Weights of a small GPT-style language model, trained from scratch on English Wikipedia: MLP 1024 GELU.
Each number is 128 + 24 x the weight over its row's rms, rounded and kept within 0 to 255. Layers, rows and columns count from 0. The size above them is the row's rms in percent of the matrix's.

# layer 7 attention key, 384x256, rms 0.112, rows 380-383, columns 64-95
size [ 90  88  91  89]
[[ 92  95 102  98 133 133  96 145 157  95  98 127 101 168 118 133  89 155 111 149 156 130 115 131 144  97 126 135  87  98 165 124]
 [ 76 114 101  89 138 141 148 118 135  92 108 120 166  90 121 106  87 132 129 139 157 119 127 123 140 159 141 133 168 185 135 156]
 [113 116 126 167 107 177 123 116 145 130 108 157 156  99 150 127 108 134 155 163 170 141 136 113 122 100 106 107 168 144 127 117]
 [143 165 149 173 184 141 136 108 110  87 165 164  96 147 137  83 116 139 126 165 139 138  96 127 146  92 173 139 137  90 165 158]]
# layer 7 attention query, 384x256, rms 0.114, rows 381-383, columns 64-95
size [ 94  92  91]
[[106 120  98 115 129  86 132 156 131 123 120  90 134 135 107 128 176  93  86 140 153 105 114 117  98 159 153 132 117 133 124  77]
 [167 170 109 101 115 109 107 123  94 136 124 127 113 123 105  88 175 132 135 160 184 140 153 151 114 132 157 136 163 122 147 131]
 [170 101  95 152  59 140 150 111 173 154  93 113  92  89 146 134 107 149  84 144 108 128 116 144 105 150 176 131 147  89 123 137]]
# layer 7 attention value, 384x256, rms 0.121, rows 352-383, columns 64-95
size [ 91  96 101 103  90  97 103  97  94  96  97 103  95  90  94  91  93  86  92 100  94  98 102  95  98  87  93  99  87  94  95 104]
[[120 114 158 102  99  80 142 169 166 120 163 124 130 111 169 170 135 153 139 173 153 127 121 127  99 140  70 119 125 152 163 150]
 [161 119 131 130 161 112 122 118 125 138 117 166 161 113 136 137 146 141 124 104 141 134 103 119 105  88 138 126 114 117  58 134]
 [104  94 122 125 111  95 145 132 116 113 132 128 121 110 136 153 171 157 151 108 140 162 195  62 145 134 127 130 167 180 112 112]
 [ 82 123 127 120 108 132  92 167 174  98 119 149 116 106 153 138 163  90 148 156 141 114  97 150 156  77  91 130 196 154 139 163]
 [158 150 116 145 167 141 123 152 141 138 176 132 154 172 133 126 136 106 147 138  96 150 113 108 142 114 136 131 169 146 149 120]
 [123 117  85 135 129 135  84 123  89 154 136 135 166 100 112 148 117 147 134 105 155 165 114  95 137 143  80 130 150 101  95 106]
 [125 197 128 102 141 134 101 110 122 122 124 112 108 119 145 136 163 118 126 109 135 160 133 162 146 139 135 127  78 116 120 127]
 [100 134 171 111  91 152 165  93 149 123 148 151 123 137 125 161 141 122 191 121 104 141 150 106 154 109 164 131 164 122 131 158]
 [150 146 136 144 112 140 144 173 109 146 106 173 113 111 148 132 155 139 157 132 118 107 127 117 166 167 120 128 123  95 174 137]
 [163 116 132 160 118  69 175 148  96 124 106 125 157 123 133 176 170 147 159  96 128 165 164 108 125 160  84 130 133 142 125 126]
 [157 156 140 153 119 142 154  99 128 169 114 165 121 163 100 105 121 120 135  94 129 164 115 134  90 117 115 125 111  70 138 148]
 [137 112 146 138  79  91  92 131 136 125 156  94 128 168 174 128 200 110 141  95 114  89 101  87 155 105  85 123 159 132  94 148]
 [139 134 133 130 170 165  93 139 110 148 110  92 143 166 127 100  89 132 112 148  98 114 100 138 136 106 113 128 170 146  76 123]
 [157 131 140 133 135  78 120 109 122 129 123 123 159 189 157 154 136 133 157 143 138 125  92 144 118 134  62 128  69 153 124 167]
 [116 126 146 119  99 115 133 119 134 160 158 123 129 164 127 193 157 165 105 103 128 157 155 106 120  94 162 133 136 132 182 123]
 [114 116 105 123 104 103 207 191 136  93 113 143 112 126 112 135  93 190 125 109  87 131  89 123 114 121 127 129 101  94 130  91]
 [139 161 102  92 155 123 129 145 157 168 111 138 122 125 160 139 127 117 115 103 110  98  84 170 101 142 106 126 174  97  92 105]
 [152 134  67 154 120 120 153 137 152 167 109 123 178 160 131 140 120 130 146 149 120 148  70 169 111 139 143 130  76  81 159 124]
 [ 99 175 159 119  93 138 114 178  90 142 127 127 118 161 107 143 112  74 102 154 138 152 186 149  95 131 157 129 123 156  97 152]
 [127 132 127 132 135 120 109 222 109 106 112 163 142 110 130 146  96 144 148 158  94 140 140 130 116 166 121 124  97 119 179 122]
 [110 103 108 107  90 116 145 131 174 149 131 122 114 127 111 155 156 179 156 136 140 155 120 117 168 107  98 132 144 119 104 114]
 [159 158  98 151 118 136 103 143  65 114 171 119 134 130 101 130 159 118 128 123 154 142 149  97 152 149 168 123 109 126 122  96]
 [127  93 130  86 139 175 103 108 149 169 127 101 105 121 137 166  98 157 125 150 124 193 100 133 133 140 141 125 121  83 164 130]
 [103 168 135 112 105 143 119 105 179 162 102 137 104 124 144 125 117 150  87 164 106 112 101 142  75 111 154 129  93 100 115 101]
 [125 107 187 125 121 107  61 136  92 120 125 118 102 113 151 179 147 104 105  79 134 137 129 111 164 109 138 133 143 148  84 117]
 [162 147 151 138 126 149 171 132  96 108 137 149 120 124 121 115 128 112 112 116 175 130 130 131  90 153 138 122 130 103 139 148]
 [132 124 131  88 140 105 143 146 146 118 140 119  99  83  91 141  97 124 169 128 122 137 141 130 138 108 138 126 126 137  87 134]
 [123 137  85 126 136 110 150  98 121 151 114  83 151 120 138 106 147 156  97 149 141 131 149 107 107 141  82 134 104  92  93 128]
 [152 112 100 164 103  90  90 109 176 175  77 105 161 166 152 101  90 147 131 188 103 150  63 195  82 130 129 128  80  86 149 122]
 [122 114  93 112 129 150 165 180 172 130 177 168 113 125  88 129 103 135 139 138 112 121 111 134 143 142 131 128 122  89 151 121]
 [112 165 108 142  71 172 176  99 161 133 129 136 121 134 126 175 115  93 130 168 108 138 117 185 114 121 152 131 117 128 171 104]
 [112 169 133 114 122 130 102 147 193 121 159 126 103 124 148 132 133 122 125 122 102 158 119 146 144  81 123 132 173 119 105 160]]
# layer 7 attention output (transposed), 384x256, rms 0.207, rows 352-383, columns 64-95
size [ 90  98 100 103  96  96 104  98  96 101 105 104 102  89  92  92  93  87  94 101  89 100 107  97 102  89  95 101  90  98  97 107]
[[114 103 137 156 147 197 127  97 107 175 168 149 150 110 134  78 103 161 175 120 124 108 127 103 134  95 125 153 122 110  91 166]
 [103 116 119 116 150 113 138 154 124 169 104 138 112 112 130 126 154  75 124 115 102 113 121 110 128 112 101  78 158 144 132 158]
 [148 124 107 114 128 205 112  77 137 167 153 135 136  99 138  95  56 144 131 132 104 128 128 136 120 127 135 102 120 143 106 174]
 [131 112 153 128 132 157 162  61 125  79 142 130 127 127 161 136 135 133 136 131 131  95 150 120 118 120 115 187 116 122 125 189]
 [123 146 126 133 115 105 140 156 114  76  94 113 143 150 100 170 140  88 143 120 149 159 154 168 104 157 112 134 117 125 149 155]
 [ 94 111 116 162 110 104 159 119 131 133 135 136 141 117 113  85 111 113 160 161 103  78 160  91  96 156 146  83 105 141 125 102]
 [125 133 119 102 115 110 125 114 143 144 124 121 106 175 129 138 142  90 149  94 127 198 121 131 118 109 155 117 114  71 121 136]
 [127 153 121 149 124  83 128 130 141 111 146 146 180 122 112  90 145 127 141 123 176 139 165 170 100 127  86 167 120 167 166 132]
 [136 122 102 124 137 112 130  96 123 116 149 101 145 112 126 113 153 110 154 157 130 206 103 115 109 142 149 164  80 144 105  93]
 [138 155 120 117 166 148 156 122 129 129 140 199 101 111 104  92  57 143 136 155 137 164  76 148 119 141 139 164 129 141 139 169]
 [162 115 113 156 121 112 125 164 140 159 100 148  96 101 111 148 169 116  78 167 165 149 101 103  92 128 139  63 134 114 120  87]
 [ 98 140 129 142 147 132 137 113  86 149  67 117 145  76 154 142 100 146 130 131  97 101 118 122 155  91 185  53 117 107 201 118]
 [140 122 101 137 118 130 141 125  82  90 109 136  92 113  91 153 124 100 132  81 167 113 146 115 162 132  92 162 145 146 157 156]
 [149 115 130 123 112 166 127 194 136  97 135 136 101 115  92 143 130 130 106 128  97 139 138  95 138 142 111 182 161 101 147 155]
 [178 124 104 166 102 125 106 115 109 131 107 127 125 119 153 113  98 164 126 158  98 147 110 125 119 170 184 173 137 135 128 129]
 [130 107 142 172 160  99 111 110 148 172 134 146  74 133 127 110 117 131  93 140 149 105  81 106 137 139 141 150 121 129 130  89]
 [158 119 137 128 101 144 126 114 133 117 116 138 106 148 126 148 165 148  96 126 100 146 106 125 141  83 120 132 105 134 152 147]
 [ 76 178 124 168 113 129 167 138 143 108  70 154 129 144 116 110 110  81 123 125 128 134 112  92  99 159 137 146 114 142 195 132]
 [134  67  97 129 103 134 116 101 132 129 150 136 130 142 110 150 154 176 105 110 130 131 113 121 150 125 161 135 124 163 131  97]
 [102 108 146 152  95 110 159  96 121 102 129 155 105 131 110  68 121 129 100 122 127 156  43 130 145 102 128 216 123 150 114 110]
 [129 161 129 109 128 183 124 157 127 170 140 127 177 142 132 109 115 126 147 107  88 136 147 114 117 135 115 142 112 113  95 159]
 [108 175 111 177 125  73 120 126 136 116 103 126 141 155 108 117  95 133 107 106 150 161 128 155 145 151 122 116  80 110 175  55]
 [114 161 123 141 124 123 159 140 130 119 146 173 149 141 125  98  93 159 106 100 114 143 145 131 127 128  96 111 141 121 117 114]
 [171 127 125 123 138 129 105 106 146 135 100 132  91 119 149 149 151 124  72 167  96 122  99 134 135  99 144 162 115 101 113 122]
 [118 137  94 116 154 117 124 118 116 115 131 125 169 131 120 112 138 134 124 127 139 115 138 132 171 140 142 145 161 153 114 124]
 [108  98  88 123 164 110 128 130 162 112 137 156  97 149 109 140 110 112 134 143 148 102  94 145 161 120 162 207 143 113 156 152]
 [104  99 167  99 126 115 124 111 149 141 125 126 142 188 130 120 193  85 156 109 160 158 110  99 143 132 122 175 154 113 119 108]
 [ 58 120 120 126 150 156 136 120 118 159 121 151 112 132 141 111 123 108 119 124  95 106 115 124 133 129  98 146 124 147 125  91]
 [125 170 138 122 134 149 164 125 134 121 120 157 105 126  98 132  90 121 112 110 101 142 137 127  96 148 150  98 124 105 148 108]
 [141 131 145 168 127  94 159 144 126 125 100 121  97 153 182  90 164 139 143 107 151 146 107 103 130 123  97 180 124 108 114 137]
 [178 162 148 182 148 139 123 114 136 117 127 149 139 113 122  97 163 118 102 129 154 126 104 126 119 131 153 102 127 144  99 108]
 [116 127  94 145 112 111 126 109 129 144 112 124 150 111 162 166 128 114 145 111 162 129 168 152 125 123 156  92 111 101 105 150]]
# layer 7 MLP up, 1024x256, rms 0.126, rows 0-64, columns 64-95
size [ 98  93  93  94  96 104 100 101  93 103 101 104  93  93 106 105  95 101 104  99 100 101  97  93  97  97  98  97 102 102 100 100  93 100 104 100 101 101  95 101 101 103 103 100 100 102  91 105  95 103  94 103 100  97 100  97 103  98  89  98 102  93 100 100  96]
[[132 116 121 171 173 147 125 125 133 115 101  77 126 112 129 152 139 109  73 155  99 131 142  90 149 121 142 112 145 118 133 131]
 [153 122 141 167 211 122 127  91 116 147 145 125 131 148 148 114  98  89 187 143 131 109 133 126  93 158 119 129 142 142 123 129]
 [141 114 147 130 141 129 118  92 106 131 154 123 102 143 132 173 112 144 144 128 107 109 162  87 154 131 137 111 111 154 161 135]
 [112  82 158  93 156 138 108 103 125 139 124 126 144 127 162  86 169 163 167 125 114 135  90 140  91  86  72 119 104 138 141 156]
 [168  97 153 130 133 178 163 106 114 117 128 110  79 137 160 127 151 119 128 122 108 135  58 117  92 116 156 117 156  95  76 145]
 [ 88 104 114  94 146  95 147 118 125 137 126 148  92 144 163 106 154 101 104  99 128 137 151 105 156 102 130 128 122  83 109 105]
 [137 124 137 117 140 163 161 115 126 139 130 132 125 138 167  86 167 165 131 139 129 152 103  90 114 111  76 110 127 142 166 122]
 [144 123 160 139 107 177 130 163 126 115 129 135 153 130 152 145 144 116 141 134 106 134 141  95 174  93 120 137 146 130 108 130]
 [118 187 148 152 104 113  96  99  88 130 144 176 152 129 148 102 132 143 141  97 132 158 124 147 151  94  97 113 127 177 131 118]
 [163 129 107 110 134 157 129 158 144 126 140  75  91 168  83 134 142 173  85 107 149 137 168 150 133 149 109 111  93 116 110 150]
 [129 168 121 109 130 171 158 153 163 156 113 152 118  96 163 134  89 163 151 148 142 132 180  64 141  75 140 114  95  61 145 111]
 [143 109 107 137 140  96 166 136 103 155 123 131 123 156 124 103 135 171 124 113 151 124  97  70 175  97 154 133 159 127 101 109]
 [146 140 118 168  98 103 140 133 151 150 170 163 112 119 165 111 135  89 123  81 155 143 101 151 128 129 165 119 145 187 104 103]
 [143 114  99 110 161 148  95 152 143 163 135 138 110 127 128 124 142 152 148 152 131 143 114 166 119 101 148 125 156 152 136 132]
 [152 106  99 146 150  83 120 151 160 125 135 140 131 171 172 152 107 149 137 132 148 103 163 130 183 105 105 118 108 117 120 109]
 [158 135 108 140 161 128 124 136 133 150 117 134 128 146 147  98 123 127 105 160 147 136 128 130 104 142 174 108 103  72 148 129]
 [122 132 121 109 128  63 129 170 140 134 153 101 129 110 140  91 106 139 135 148 150 156 113 145 153 100 105 109 102 127 140 137]
 [151 135 115  89 142 146  91 133 139 167 141 148 101 187 139 106 186 148  92 126 151 147 132 115 133  92 121 127 148 114 134 106]
 [140 127 130 122 111 130  93 104 116 125 137 125 117 131 147  82 122 152 117 148 155 135 154 127 121 123 134 139  94 167 143 151]
 [ 99 156 129 182 136 124 139  91 139 108 187 139 154 108 171 139 123 125 190 102 125 171  97 137 187 104 119 130 129 116 147 101]
 [121 119 120  90 122 143 139 145 141 102 172 129 124 127 133 136 131 150  99  92 138 146 115 147 153 131 189 131  73  94 141 131]
 [149 150 144 142 145 148 137 121 130 175 136 173 130 116 152  80 152 108 122 125  97 150 119  81 126 117 135  87 165 174 140  70]
 [107  84 138 133 136 132 154 202 187 100 157  96 137  95 173 108 135 134 100 138 142 156 102 157 157  89 137 125 110 159 153  99]
 [167  96 120 126 158 110 123 145 183 116 135 101 118 126 127 148 112 126 156 154 130 115 130 103 126 157 139 108 143  98  95 125]
 [110 172 114 125 170 140 155 145 118 149 121 163 179 150 144 130  75 136 111 143 137 106 131 149 137 150 141 105  95  78 130 112]
 [114 111 101 122 139 143 170 140 121 142 102  95 178 119 112 170 101 138 110 152 134 112 134 108 109 136 142 108 136 115 123 133]
 [104 162 151  77 137 111 124 121 136 151 128 122 173 102 125 130 148 136 129 140 146 157  84 171 101 171 119 125 105 110 128 118]
 [134 173 172 148 124 146 112  79 114 142 160 138 126 140 149 117 118 133 134 157 142 161 148 113 129 130 136 128 145 127 127 126]
 [ 90 130 111 122 151 133 109 108 174 102 106 118 126 124 128 114 109 105 130 167 146 178 136 110 121  97 118 114 124 107 117 161]
 [118 131 138 120 133 140 150 108 146 110 156 146 137 139 110  98 117 123 148 156  88 141 130  96 139 101  77 120 114 100  84 135]
 [135 176 104 139 139 130 122 124  99 142 137 121 104 117 105 101 116 140 123 131 149 153 138 196 151  83 139 129 110 136  98 115]
 [155  95 142 141 147 115 147 106 120  99 121 115  79 176 116 117 151 122 164 132 123 118 122  89 104 123 133 107 153 114 113 108]
 [164 149 143  93 130 101 145 143 124 120 108  75 105 104 201 132  71 159 113 138 111 113 117 140 145 115 131 119  98 135 159 143]
 [157 144 108 114 116 127 163 190 139 109 113  89 106 155 117  88 141 125 149 120 146 149 153 150 101 127 123 118 162 199  96 153]
 [179 104 106 124 145 174 148 102 154 157 171  83 119 195 147 145 144 146 113 118 121  99 150 106 119 106 134 127 125  85  97 158]
 [127 132  53 144 134 133 142 136 100 158  59 148 130 108 146 167 165 108 110 157 136 104 138 145 123 139 142 112 128  94 133 127]
 [119 127 120 111 119 150 140 105 159 160 123 147 130 153 168 113 130 160  77  94 156 132 103  91 150 120  97 113 135 125 134 140]
 [136 121 118 131 111 111 119 148 169 129 102 109 120 153 160 124 147 124 137 102 137 105  91 126 142  81 193 118 174 119 143 141]
 [164 117 147 103 151  72 118 105 168 117 124  95 114  97 139 155 132 122 115 159 148 126 127  94 161 128 167 145 139 113 164 131]
 [142 131 165  90 126 185 112 117 144 135 106  78 168 106 109 123 120  88  72 107 130 137 135 158 107 121 137 116 151 155 126 134]
 [127  87 147 127 139 113 156 145 115 125 143 108 125 135  80 160 119 142 126  81 124 129 142 121 119 112 162 117 154 130 128 135]
 [120 153 100 149 155 116 151 104 141 155 151  98 110 154 132 139 124 134  99 126 138 137 147  93 141 105 148 118  86 126 107 130]
 [125 132 124  82  82 134 126 147  76 113 142 105 156 112 118 126 130 110 165 122 122 134 177 142 149 148 149 122 138 166 116 144]
 [127  61 126 125 101 156 108 172 126 109 116 122 139 128 139 170 162 124 123  98 117 130 151 155 133  61 136 122 123  85 131 137]
 [140 150 117 160 110 138  97  99 110 132  94 131 144 175 137 141 134 152  85 145 171 167 110 111 161  88 135 112 124 150 123 125]
 [115 137  77 166 129 143 164 165 132 127 166 142  53 156 136 128 202 158 113 145 117 163 107 132 134 130 127 111 113 159 125 115]
 [ 90 117 121 117 116 127 136 143  79 172 100 128 101 105 141 136 137 133 123 137 132 143 109 145 115 147 140 134 107 116 119 108]
 [ 98  72 127 164 154 117 105 136 154 131 111  84  90 145 126 125 109 115 126 156 120 143 136 127 133 139 142 107 139 121 107 145]
 [151  87 119 152 129 118 173 130 148 125 107 126 159 190 117 144 167 106 112 154 161  99 111  92 130 128 103 106 172 105 150 101]
 [140 142 150 143 111 116 161 131 136 120 138 113 141 166 123 102 172 128 118 181 120 177 146 124 103 136 144 117 130 151 148 150]
 [129 119 117 129 126  94 116 127 209 108 129 124 115 137 117 144 127 139 128 176  74 117 126 122 138 137 113 124 138 141 156  87]
 [146 122 114 112 155 121 111 102 137  95 142 116  97 155 154  93 133 128 123 150 157 108 145 122 189 125 168 131 147 101 118 159]
 [ 95 117 111 132 122 119 127 103 147 159 171 162 134 156 150 148 131 114 114 106 118 170 138 158 126  91 143 131 109 114 100  96]
 [145 143 136 118 122 136 161 102  95 111 118 121  91 125 155 173 101 149 138 179 164 112 134 116 132 109 148 115 151 128 129  95]
 [117  85 146 131 125 145 118 136 133 154 183  82 106 139 145 106 140 141 159 123 135 122 180 105 130 125 140  98 149 156 127 155]
 [104 133 146 169 185 183 139 100 132 129 153 116  92 149 152 138 112 142 132 107 105 135 136 118  99 137 121 117 115 141  85 150]
 [161 148 116  77 143 119 104 107 108 122 106 120 133  94 135 122 110 150 117 141 111 130 116 128 132  99 109 124 181 100  98 170]
 [130  81 138 114 108 110 139 139 135  74  99 146 142 148 113 146  86 131 132 129 140 115 127 167 117 132 132 105 171 134 129 109]
 [171 152  81 111  98 141  99 169 162 117 134 139 169 149 106 118 114 126 140 117 107 121 142 126 175 118 159  91 106 129 163 134]
 [107 122 161 151 158 104 175 138 141 130 154  90 110 132 116 132 131 148 129 117  95  92 146 103 107 105 127 117 141 116 163 131]
 [145 163 110 126 135  82 147 114 154 115 141 115 160 150 130 110 124 118 115 137 104 150 149  93 102 127 128 124 175 115 129 126]
 [183 144 130 120 143 125 142 115 155 138  99 117 152 121 148 120  91 117  90 143 168 102 109 102 153 146 136 116 161 116 112 156]
 [145 160 167 113 124 145 116  84 140 151  73 124 136 147 137  96 143 135 123 142 129 138 121 157 172  90 134 122 145 134 132 166]
 [ 86 128 131 135 121  94 131 157 127 197 118 105 126 134 106 138 163 117 158 128 151 135 162 133 122 154 127 101 121  97 137 133]
 [110 156 122 135 175 145 151 125 120 103 128 113 162 157 158 104  99 123  51 118 138 121 136 129 103 155 125 112 154 146 113 154]]
# layer 7 MLP down (transposed), 1024x256, rms 0.126, rows 0-63, columns 64-95
size [ 99  91  89  88  92  95  99 109  94 107 106 101  89  93 115 107  90 104  92  99  99 100  92  84  99  92  94  93 108 101  98 102  87 100 106 100  97 101  85 102 102 100 102 104  94 102  87 106  98 102  90 104 101  93 103  95 105 101  86  99 103  85  97 101]
[[121  96 141 114 124 104 166  90 167 130 143 145 151 162  93 115 174 126  96  86 122 137 136 157 109 132 160 149 178 105 133  97]
 [137 170 157 136  80 146 130 145 114 148 135 139 108  95 161 145 132 167  67 122 149 135 131 137 141 108 142 112 169  72 132  80]
 [129 123 112 143 105 160  95 181 147 144 126 125  71 116 180  83 138 116 142 123 128 150 113 131  80 154 112 135  91 112 105 105]
 [126 159 122 117 127  76 152 140 149 136 118 121  82  80 110 133 149 120 112 142 124 146 155 116 117 167 161 104 112 160  96  93]
 [111 147  90 118  79 129 116 121 104 168 128 134 131 121  67 127  67 139 113 110 100 140 144 135 180 138 135 107 129 174 134 125]
 [114 129 135  79 100 132 105  94  77 108 128 110 155 102 112 203 111 143 104 147 151 172 127 128 151  91 136 138 120 113 154 105]
 [101 133 120 123  92 141 145 132 115 140 147 125 117  97 131 136 126 146 113 141 145 139  83 179 148 137 193 154 118 131 129  90]
 [143 132 136  84 126 113 123 112 116 119 142 143 130 136 123 163 141 115 113 190  69  99 138 144 125 140 134  24 118 124 124 120]
 [174  81 149 118 139 138 110 112 171 138 114 129  95 166 107 141 173 102 130 162 164 131 155  67 135 144 157 111 164 120 113 120]
 [134 142 126 127 131 125 116 128 116 136 129 154  64 122 116 122 152 116 133 141 131 163  97 129 140 140 131  83 137 121  95 153]
 [133 174 140 112 152 110 130 146 129 122 141 109 151 109  99 127 132 128 147 108 115 118 187 100 168 146 137  34  80 125 133 153]
 [125  95 101  87  88 163 162 125 125 125 134 125  89 166 123 143 146 113 130  84 129 169 141 170 146 161 131  42 131 124 130 161]
 [ 98 133 117  80 139 156 102 117  81 142 112  98 152 166 133 124 134 133 179 128 160 141 161 124 100 114 110  98  76 107 130 113]
 [130 109 138 140 104  79 124 107 125  60 170 147 168 129 130 143 152 144 119 126 123 131 131 121 151 117 159 151 146 115 104 108]
 [144 176 121 148 158 161 121 146 134 129 114 117 108 134  85 136 102 125 100 150 127 141 125 105 166 102 138  54 124 144 130 115]
 [133 102 145 129 104 133 150 118 123 142 116 119 103 121 107 141 171 139 133 133  99 156 129 134 137 145 125 168 113 117 166  81]
 [113 115 109 133 187 109 148  64 126 132 109 134 134 118 118 171 127 122 149 111 115 116 132  59 117 125  79 122 167 153 105 132]
 [173 149 176  99 107 125 130 158 151 116 154 148  94 115 130 121 123 167 127  68 164 118 123 136 173 147 105 101 134  98 123  90]
 [115 129 137 128 157 116 181 145 112 157 127 107 146 110 113 144 125 114 126 111 102 109 131  98 107 131 115  23 156 104 103  89]
 [171 139 114 115 127  98 115 128 143  92  92 142 115 181 138 102 133 125 108 145 179 122 151  98 105 129 125 128 135 125 133 122]
 [150 120 118 131 156  96 105 156 106 128 110 139 150 152 158 163 130 114 109 143 169 105 139 115 161 128  91 126 141 104  76 124]
 [152 105 165 159 135 133 174 164  90 121 125 136 133 167 139  86 137 128 164 114 162 116 196 156 121 135 122 154 127 120 120 150]
 [157 150 114 136 117 130  99 105  87 154 133 162 143 143  82 149 126 129 155 103  92 102 150 114 106 186 114 132 133 101 137 150]
 [ 94  97 134 118 120 135 158 116 113 158 119 106 155 129 119 135 146 139 118  86  94 132 133 153 152  93 147 158 108 167 187 151]
 [162 144 128 157 118  98 112 130 137  89 132  96  88  99 175 150 128 162 133 128 132 139 128 127 110  92 140 110 123 155 171 141]
 [143 138 132  94 130 130 101 131 159 120 113 137 119 130 154 101 110 100 119 132 172 190 125 136 117  96  95 186 108 115 109 137]
 [137 157  99 150 112 144 132 126 109 138  99 147 126 179 143 112 129 176 151 133 124 106 149 115 163  90 106 107 137 119 123 153]
 [128 115 111 147 145 104 161 151 123 121  90 124 142 154 127 123  93 129 167 176 152 111 135 112 128 122 139  54 101 151 151 133]
 [179 131 116 129 119 120 155 126 126 138 139 123  62 135 160 117 134 133 140 148 121 100  99 114 147 107 115 121 141 141 107 135]
 [129 175 121 141  75 112 109 135 107 125 163 140 135  96 154 164 128 151 152 110  88 127 100 164 136  94 151 122 110 117 132 138]
 [109 154 139 130 122 142  82 133 142 121 153 166 202  84 114 116 124 112  96 137 122 142  76  69 145 128 159 100 125 166  98 115]
 [137 176 126 141 126  95 128 121 117 152 170 145 156 160 110 112 138 139 102 121 123 117 153 115 124 154 101 173 109 106 139 136]
 [ 98 110 103 179 126 126 158 144 133 163 133 181 135 130 104 134 129 153 150 143 128 135 132 120 136 112 103 128 132 148 130 131]
 [132 111 130 147 134 115 117 124 139 140 163 158 102  91 157 124 141 100  98 148 150 149 127 151 124 113 132 132  95  66 182 144]
 [137  72 133 104 109  97 137 128 110 130 117 125 140 127 123 142 116 105 117 153 169 103 130 125  98 139 138  20 139 124  79  81]
 [117 122 163 129 167 124 113 108 111  72 132  93 145 100 141  97 150 173 145  90 127 163 105  98 151 169 109 113 112 129 127 152]
 [100 124 137 133 136 123 135  92 148 109 118 153  86 107  93 146  79 161 166 104  59 103 113 170 112 140 169 148 138 163 124  95]
 [110 120 115 140 132 100 134 155 126  81 147 109 154  97 155  86 141  96 126 158 172 132 143 145 118 131  91 151 117 129 153 111]
 [127 176 100 133  92 141 116 160 114 159 142 150 141 146 131  79 166 134 133  70 122 138 143 142 129  99 118  10 145 116 121 139]
 [129 168 128 147 157 134 137 136 146 147 112 175 126 143 132 127 100  99 144 136 110 100 134 131 129 167 117 195  79 118 111 119]
 [109 117 122 111 151 122 126  98 163  86 122  98 110 104 141 106 109 149 107 120 156 179 131 103 135 146 155 202 101 179 141 140]
 [105 182 132 130 126 143  76 148 147 105 108 149 101 196 114 131 127 131 137  91 135  97 142 111 149 135  79 126 118 170 134 110]
 [136 130 127 117 125 113 146 158  82 116 174 181 138 111 140 148 122 123 142 110  97 119 158 148 123 177  77 152 122 112 145 127]
 [130 178 168  75 164 113 131 114  90 124 153 132  96 138 124  93 136  77 139 129 169 135 131 104  86 173 112 204 113 118 149 135]
 [146 149 178 123 123 131 166 164 122 134 133 128  94 120 116 152 115 104  89 139  54 113 155 129 101 147 121 124 125 120 134 175]
 [134 120 106 143 123 123 133 103  91  86 111 157 142 143 127 139 138 171 166 110 111 109 143 104  83 154 129 143 136 108 129 100]
 [164 150 148 123 116 140  71 141 184 117 147 173 137 138 137 167 129 124 118 145 100 118 112 104 143 101 126 119 134 150 103 125]
 [167 123 149 147 127 113 106 113 111 122 137 122 123 137 130  94 123 111 154 123 132 130 115 143 106 119 132 165 122 124 132 117]
 [141 151 137 132 133 143 118 152 131 133 124 115  90  95 160 112 113 127 147 111 104 153 111 137 106 124 140 203 107 123 125 140]
 [106 112 121 131 154 127 134 136 107 138 147 106 101 103 128 136 119 119 154  89 157 109 128 121 146 133 129 147 152 141 112 175]
 [148 135 117 108 139 176 119 156  45 161 145 114 126 115 149 153 105 154 143 107 146  93 160 117 119 150 148 172 115 147 105 151]
 [136 128 154 123 115 123  83 147 133 108 126 147 114 118 142 147 160 140 170 152 137 120 146 126 120 120 132  16 128 104 135 105]
 [118 167 135 136 115 137 102 164 113 161  82 145 151 132 141 168 123 107 126  92 143 176 145  99 101  95 126 110 127 126 127  86]
 [131 120 106 112 146 153 108 137 153 138 152  94 143 139  99 124 151 125 129 120  93 101 132 126 117 179 138 100 123 126  92 104]
 [119  89 138 153 105 133 106 106 158 121 107 103 105 124 108 109 140 103 117 111 126 155 181 152 146 121 127 179  86 136 154 145]
 [135 129 132 110 118 125 116 120 108 160 111 149 159 119 124 157 146 111 130 139 131 136 103 133 127 131 121 188 108 145 137 158]
 [ 99 143  59 176 134  91 175 128 133 166 130 153 129 107 166 169 134 130  84 149 127 141 160  85 146 106 156 104 125 145  84 134]
 [158 104  65 125 147 134 124  94 133 138 129 133 139 148 107 107 160  77 145 130 141 149 136 130 147 138  98 207  94 112 131 157]
 [109 123 157 113 138  93 156 124 118 150 115 104  69 149 128 101 118 163 130 191  95 126 138 142 116  87 150 152 136 114 119 150]
 [160  64 137 113 135 123  80 156 106 147 128 159 125 127 125 112 157 143 130 133 166 167 124 109 109 154 136 133  92 173 131 163]
 [123 143 136  85 112 155 104 131 113 156  75 115 138  96 115 156 110 162 145 131 119 117 145 145 124 161 122 113  98 138 106 158]
 [ 90 200 131 132 120 139 112 133 130 110 160 144  97 117  92 126  88 169 117 127  87 130 119 121 139 120 136 157  72 135 109 126]
 [162 146 147 156 108 159 117 174 139  91 140  93 143 100 126 118 124 130 168  80 153 135 169 136 122 129 130 113 129 157 119 135]
 [123 110 166 126 103 141 112 120 119 123 161 153 143 121 121  64 133 143 132  95 137 135 110 126 143 136 127 114 111 135 161 167]]